Part of a small language model's weights: 2 heads of 64.
Each number is 50 + 12 x the weight over its row's rms, rounded and kept within 0 to 99. Layers, rows and columns count from 0. The size before them is the row's rms in percent of the matrix's.

# layer 5 MLP down (transposed), 576x160, rms 0.106, rows 369-378, columns 0-159
094:27 53 34 37 46 48 32 51 51 37 21 25 52 44 76 43 52 61 43 51 26 15 51 50 61 45 35 52 44 39 53 41 46 41 66 50 55 51 64 37 51 52 56 53 47 55 44 39 65 38 55 44 31 51 23 23 71 51 50 56 61 51 48 68 45 33 61 69 47 51 76 54 46 46 44 54 36 47 27 57 32 40 72 43 53 70 32 42 59 39 66 65 54 61 58 44 36 33 39 47 51 43 48 45 55 39 47 38 53 40 51 57 49 53 36 50 69 28 48 46 53 70 44 43 56 67 76 57 50 41 33 54 39 53 56 55 55 39 57 68 27 48 33 39 61 37 40 27 39 51 38 51 35 55 48 47 59 50 63 44
105:36 55 49 63 61 46 40 46 36 40 64 53 57 47 72 68 57 32 48 39 54 52 43 36 52 52 38 28 43 53 47 35 53 51 39 44 67 43 41 65 48 44 50 53 49 57 55 63 36 50 46 44 51 65 37 70 49 22 41 35 74 42 56 46 48 47 52 53 58 38 81 63 71 30 44 46 60 51 36 43 28 74 29 57 52 55 44 42 31 50 60 46 35 30 39 41 38 63 35 48 47 53 60 25 49 65 35 59 59 48 75 42 44 31 76 59 52 34 81 57 61 66 54 40 56 52 55 40 64 39 72 51 49 69 35 49 45 46 53 34 46 60 51 46 55 32 47 54 42 60 61 25 38 47 31 47 67 56 49 48
080:48 43 53 26 61 54 56 47 75 28 57 62 57 58 51 45 33 36 45 62 45 59 23 33 52 48 61 65 49 47 68 43 35 35 54 49 42 41 36 66 53 40 46 51 64 30 45 50 54 34 33 67 40 44 73 52 60 34 75 53 30 38 53 60 65 66 51 57 37 27 25 37 61 46 45 34 55 43 76 54 39 52 50 47 54 38 67 62 49 58 38 38 53 39 55 46 51 55 46 24 74 49 51 45 50 47 38 31 70 29 53 64 47 52 56 61 43 50 43 45 58 36 49 41 44 48 35 45 51 43 47 56 28 44 39 54 46 54 60 61 80 42 52 51 32 66 58 68 60 44 40 45 77 37 45 35 58 35 42 35
102:36 35 64 40 54 51 56 28 51 59 63 35 72 62 55 45 53 54 28 65 44 36 29 54 44 62 68 47 68 52 43 50 30 49 45 45 48 45 44 30 56 34 54 48 39 53 61 73 56 49 40 35 33 53 37 43 57 43 61 57 53 54 49 39 25 52 55 55 40 73 36 50 46 66 58 49 61 28 20 41 46 37 47 36 71 61 55 57 30 36 48 57 39 37 36 64 61 48 63 54 38 50 48 58 48 63 55 58 58 70 54 28 33 64 61 27 47 60 48 75 53 57 59 40 79 56 43 38 58 52 68 36 68 46 38 59 60 42 64 25 54 55 59 53 26 65 50 60 30 48 62 40 66 58 48 47 37 47 49 47
100:72 22 51 42 29 77 39 31 42 55 32 46 44 54 56 63 73 35 59 57 58 50 42 46 25 60 58 47 47 40 64 52 45 47 59 39 61 54 68 66 44 55 56 55 57 60 54 39 55 16 47 51 52 33 48 70 45 41 44 65 65 42 39 47 37 54 50 39 27 43 31 55 49 65 42 40 68 62 52 60 29 54 53 48 54 50 28 60 52 32 62 30 68 58 36 44 66 54 63 66 78 61 40 66 33 38 40 49 57 70 53 62 28 57 57 41 52 52 67 74 36 57 66 39 45 39 57 48 62 39 56 65 54 30 45 41 56 50 58 44 59 57 35 46 48 44 55 71 40 47 43 41 40 55 59 47 45 68 60 43
105:60 53 45 21 68 56 43 53 41 65 37 60 45 58 59 64 65 44 35 44 60 53 50 45 50 48 55 77 53 34 21 33 51 32 59 51 56 62 59 51 37 15 79 54 54 48 38 38 48 56 45 63 40 64 38 57 38 51 51 64 39 62 29 71 31 53 63 43 55 59 64 51 20 39 37 38 46 54 49 36 48 57 52 73 44 44 44 63 29 86 53 56 40 57 45 46 51 49 36 43 44 65 56 39 57 57 60 40 57 69 44 52 26 54 39 38 49 42 51 49 38 55 48 49 39 43 21 64 62 50 50 30 61 44 47 58 49 28 52 54 35 54 63 59 58 53 68 70 43 34 46 59 55 54 59 38 40 42 53 52
094:30 44 84 49 50 55 67 60 45 67 64 75 54 58 65 39 68 52 44 62 58 28 62 16 45 69 45 53 44 42 42 51 50 36 54 55 52 24 38 58 58 55 68 50 36 51 56 39 50 45 54 53 56 63 66 41 47 49 54 41 42 67 42 58 41 42 43 71 35 35 47 48 41 17 49 24 49 65 52 32 52 32 60 38 63 53 49 34 41 39 53 44 48 45 33 34 52 58 60 47 46 51 64 72 53 62 55 44 75 31 60 45 53 32 41 64 37 31 43 27 42 64 38 36 40 49 53 63 50 50 72 31 45 31 58 49 48 69 45 39 35 42 53 50 31 58 47 63 56 41 53 61 37 63 42 54 42 48 50 45
103:47 61 72 38 53 48 52 64 36 53 65 36 68 57 42 37 69 73 56 40 44 66 61 30 46 62 60 66 61 65 34 43 67 57 30 55 67 43 57 61 39 49 60 56 62 49 48 52 59 49 59 50 42 48 64 60 48 58 63 55 52 55 53 33 51 58 66 38 49 40 30 28 58 37 58 42 69 52 50 43 50 40 75 61 44 51 47 27 51 30 58 67 47 52 31 55 56 27 50 44 59 54 57 60 76 63 57 49 38 43 59 52 54 45 30 68 61 38 36 62 27 46 66 56 49 74 64 63 33 47 38 57 46 53 74 73 44 40 36 24 39 42 65 65 51 55 45 66 64 32 45 40 58 43 49 66 57 48 32 61
105:41 39 37 47 41 39 15 49 76 62 45 66 41 36 50 39 45 49 47 40 51 30 56 65 62 48 61 61 62 39 39 56 62 46 43 59 56 65 44 32 60 36 61 49 49 50 48 27 48 27 41 50 61 42 51 37 42 44 63 67 46 30 36 37 30 61 51 50 45 44 58 62 32 58 36 56 42 32 46 65 45 48 73 65 58 52 34 57 43 40 67 56 53 31 49 38 46 42 59 79 54 46 52 37 43 58 38 61 38 61 58 47 59 64 32 51 57 21 47 63 29 55 51 49 40 42 47 55 38 37 31 44 59 65 65 34 61 38 58 42 53 57 41 43 38 33 65 35 52 55 65 46 75 44 30 64 23 65 40 48
108:63 52 57 33 81 43 46 50 44 55 87 48 66 55 55 44 27 51 49 43 50 41 51 72 48 36 27 42 52 60 46 50 27 33 60 52 48 60 31 56 52 50 52 68 62 53 40 54 51 52 35 52 77 58 69 51 63 56 79 51 27 32 52 52 65 41 72 49 32 41 46 48 50 45 60 42 50 73 51 63 48 60 44 53 41 48 52 59 55 51 37 44 70 31 36 47 27 58 67 59 38 53 52 67 47 53 41 66 30 44 30 64 55 50 41 44 33 68 62 49 31 63 43 65 49 39 54 41 55 34 46 42 57 52 43 64 40 45 19 54 41 36 51 46 62 45 51 67 53 62 61 64 48 66 53 48 54 55 48 23
# layer 5 MLP up, 576x160, rms 0.108, rows 370-379, columns 0-159
099:36 66 54 64 29 52 49 53 49 48 60 36 54 44 37 71 43 31 33 59 56 38 49 29 59 51 41 37 44 51 53 53 67 25 81 52 34 51 61 52 45 38 40 36 55 45 42 28 71 61 47 54 38 52 29 64 69 51 44 57 59 45 83 54 37 58 63 41 62 42 38 48 35 56 48 37 47 53 51 48 59 31 49 53 60 30 48 60 49 37 66 59 42 33 64 43 51 68 47 39 40 41 62 46 21 62 50 48 30 39 67 50 59 29 48 58 35 54 44 46 34 39 48 40 65 30 53 56 61 41 33 45 66 65 54 36 39 45 47 57 73 59 43 63 47 52 48 51 62 38 65 35 28 40 58 68 50 44 77 62
078:60 36 63 58 50 44 56 44 34 62 46 51 53 29 61 62 70 44 46 56 46 63 67 45 59 46 67 44 65 59 53 33 37 78 64 38 32 53 65 37 49 58 56 48 50 49 53 42 50 55 53 34 64 52 33 61 38 56 62 56 39 54 51 31 07 43 46 45 58 71 32 43 71 79 23 52 38 69 33 64 41 36 65 44 36 46 55 37 74 61 49 39 29 48 62 53 65 52 31 34 46 60 44 41 50 52 56 48 58 51 48 50 52 44 41 51 47 47 39 39 53 50 47 32 46 47 45 47 61 49 26 47 62 57 63 47 27 48 54 48 42 58 46 32 64 56 62 35 40 57 43 61 53 55 58 78 65 26 60 68
101:42 36 48 44 39 58 46 53 58 30 30 47 62 46 37 39 59 50 59 56 32 61 48 39 49 43 58 52 44 40 72 58 53 50 74 29 35 61 63 30 69 35 52 37 61 55 66 45 50 61 54 29 28 45 44 48 51 65 48 54 75 75 68 39 42 61 47 46 29 68 65 65 47 54 30 64 34 45 47 58 42 42 46 49 47 66 40 38 33 32 57 46 47 54 41 49 32 47 38 50 40 43 49 25 61 54 53 55 52 44 35 36 63 62 52 56 34 57 49 46 34 65 62 50 67 70 67 37 33 60 58 32 36 56 32 43 44 46 40 46 27 55 31 45 34 48 63 58 60 72 51 35 71 30 68 59 48 43 58 57
102:40 68 53 53 50 47 59 41 59 55 37 36 29 56 41 49 56 38 29 73 52 45 63 48 61 53 54 69 61 47 41 58 51 72 49 58 43 45 49 66 63 50 42 68 53 43 44 62 61 57 39 36 33 55 58 45 32 58 67 41 49 59 74 43 44 43 56 52 50 74 65 69 73 76 60 44 38 62 43 47 48 45 60 39 32 59 56 51 37 48 34 56 55 48 72 47 44 57 46 67 50 43 35 42 44 61 47 73 71 35 33 69 53 58 52 64 57 51 39 51 49 46 60 43 53 70 36 50 42 65 36 31 47 67 31 23 44 53 38 36 53 41 72 61 32 65 68 56 49 85 48 59 29 66 45 38 44 56 62 47
105:49 54 40 56 54 38 39 59 59 69 25 59 57 53 36 52 44 56 46 52 52 54 38 54 57 44 33 27 60 68 42 61 83 62 56 68 52 60 37 30 41 66 47 64 50 67 72 72 66 64 47 46 41 28 25 66 36 51 64 52 58 36 63 46 40 40 42 31 46 43 59 62 43 58 40 54 41 45 53 47 47 40 43 49 39 50 42 62 51 81 34 40 62 33 59 55 60 50 41 65 59 53 32 73 30 42 54 59 29 53 50 72 42 65 48 63 74 59 40 33 56 50 41 32 63 55 65 45 49 62 47 52 47 46 64 67 52 51 54 41 31 34 50 38 73 45 56 29 42 57 25 60 47 47 45 58 52 54 48 60
100:45 56 43 70 48 40 45 42 22 61 53 75 48 47 33 40 63 49 43 39 61 55 42 38 56 52 35 35 59 50 39 57 57 67 60 26 56 59 51 57 52 63 62 57 44 51 44 54 50 61 33 48 62 39 27 41 53 57 43 36 51 51 42 64 40 28 41 64 50 39 29 56 67 59 42 37 25 40 50 43 56 30 31 45 58 67 56 26 44 40 52 46 46 52 44 70 60 48 47 51 41 39 38 42 39 74 75 49 46 38 55 54 54 47 44 66 49 30 49 34 29 69 39 53 29 56 58 56 47 26 41 24 56 60 56 43 50 75 60 39 32 43 46 61 64 74 65 56 61 75 43 68 37 50 50 67 46 57 50 42
096:48 47 62 48 41 58 54 70 55 35 67 43 65 46 52 47 52 48 68 67 35 51 67 22 50 48 66 42 47 73 24 49 42 73 53 53 54 24 39 54 37 36 25 44 59 57 46 58 25 71 55 70 49 56 69 60 64 33 64 38 54 57 56 29 37 31 70 31 56 72 59 58 34 49 52 67 37 53 27 57 48 33 45 57 31 48 43 40 52 40 60 51 39 35 52 39 30 44 52 41 50 52 48 35 56 46 43 54 31 49 58 39 60 47 41 31 37 60 35 46 49 48 40 68 60 59 59 57 55 58 44 62 63 84 51 56 41 53 42 38 52 45 53 26 35 62 45 43 58 62 55 45 49 59 41 34 53 57 61 39
110:47 61 49 28 43 53 88 69 52 54 50 41 49 33 53 62 54 51 45 62 59 28 34 39 64 50 44 40 59 53 55 56 33 45 52 30 47 29 58 35 70 39 31 34 40 59 58 46 39 55 38 34 43 47 56 60 50 52 65 52 60 54 79 55 42 54 44 37 48 69 29 28 47 61 50 66 33 43 57 70 43 47 53 50 42 45 47 60 61 50 46 72 68 41 36 60 37 52 54 48 45 49 42 59 31 38 56 54 51 52 38 61 49 50 33 68 33 54 57 45 47 71 39 51 43 40 47 24 61 61 31 42 41 65 57 29 36 48 45 43 53 67 69 38 51 39 74 70 52 81 40 55 24 62 60 51 44 53 42 55
109:47 49 37 43 49 57 36 61 55 74 38 35 24 58 56 28 34 43 51 69 42 65 69 67 65 42 38 56 59 63 61 61 45 59 66 53 53 41 59 55 45 52 48 59 56 45 35 50 51 62 59 49 52 43 40 55 38 48 22 35 50 76 58 61 42 45 54 35 55 51 38 42 28 60 55 53 45 58 60 67 60 35 31 38 64 39 44 43 65 21 58 46 37 39 51 67 42 41 41 52 57 56 44 55 37 55 45 56 39 40 47 44 66 46 51 58 46 72 51 78 36 68 63 28 46 51 50 41 46 50 48 27 48 55 42 52 42 45 43 44 37 47 69 43 29 16 53 53 48 64 42 65 30 28 32 81 58 62 61 46
109:43 52 45 59 61 64 77 43 32 59 47 48 65 46 48 51 47 38 37 71 68 36 51 30 57 49 39 79 56 64 71 67 55 38 45 30 37 39 77 67 35 45 37 33 50 46 51 47 75 55 52 36 50 68 65 44 24 56 64 45 49 65 47 51 41 53 49 54 41 61 40 49 60 57 43 42 61 57 71 60 40 55 49 44 52 50 37 67 60 52 40 21 53 48 59 34 25 44 39 66 38 61 29 56 52 49 56 65 37 42 34 43 52 44 78 54 45 59 70 52 48 42 51 43 51 55 48 45 38 25 44 53 52 60 53 37 49 33 47 45 46 70 47 50 58 24 44 31 49 61 40 40 46 26 62 51 60 42 49 30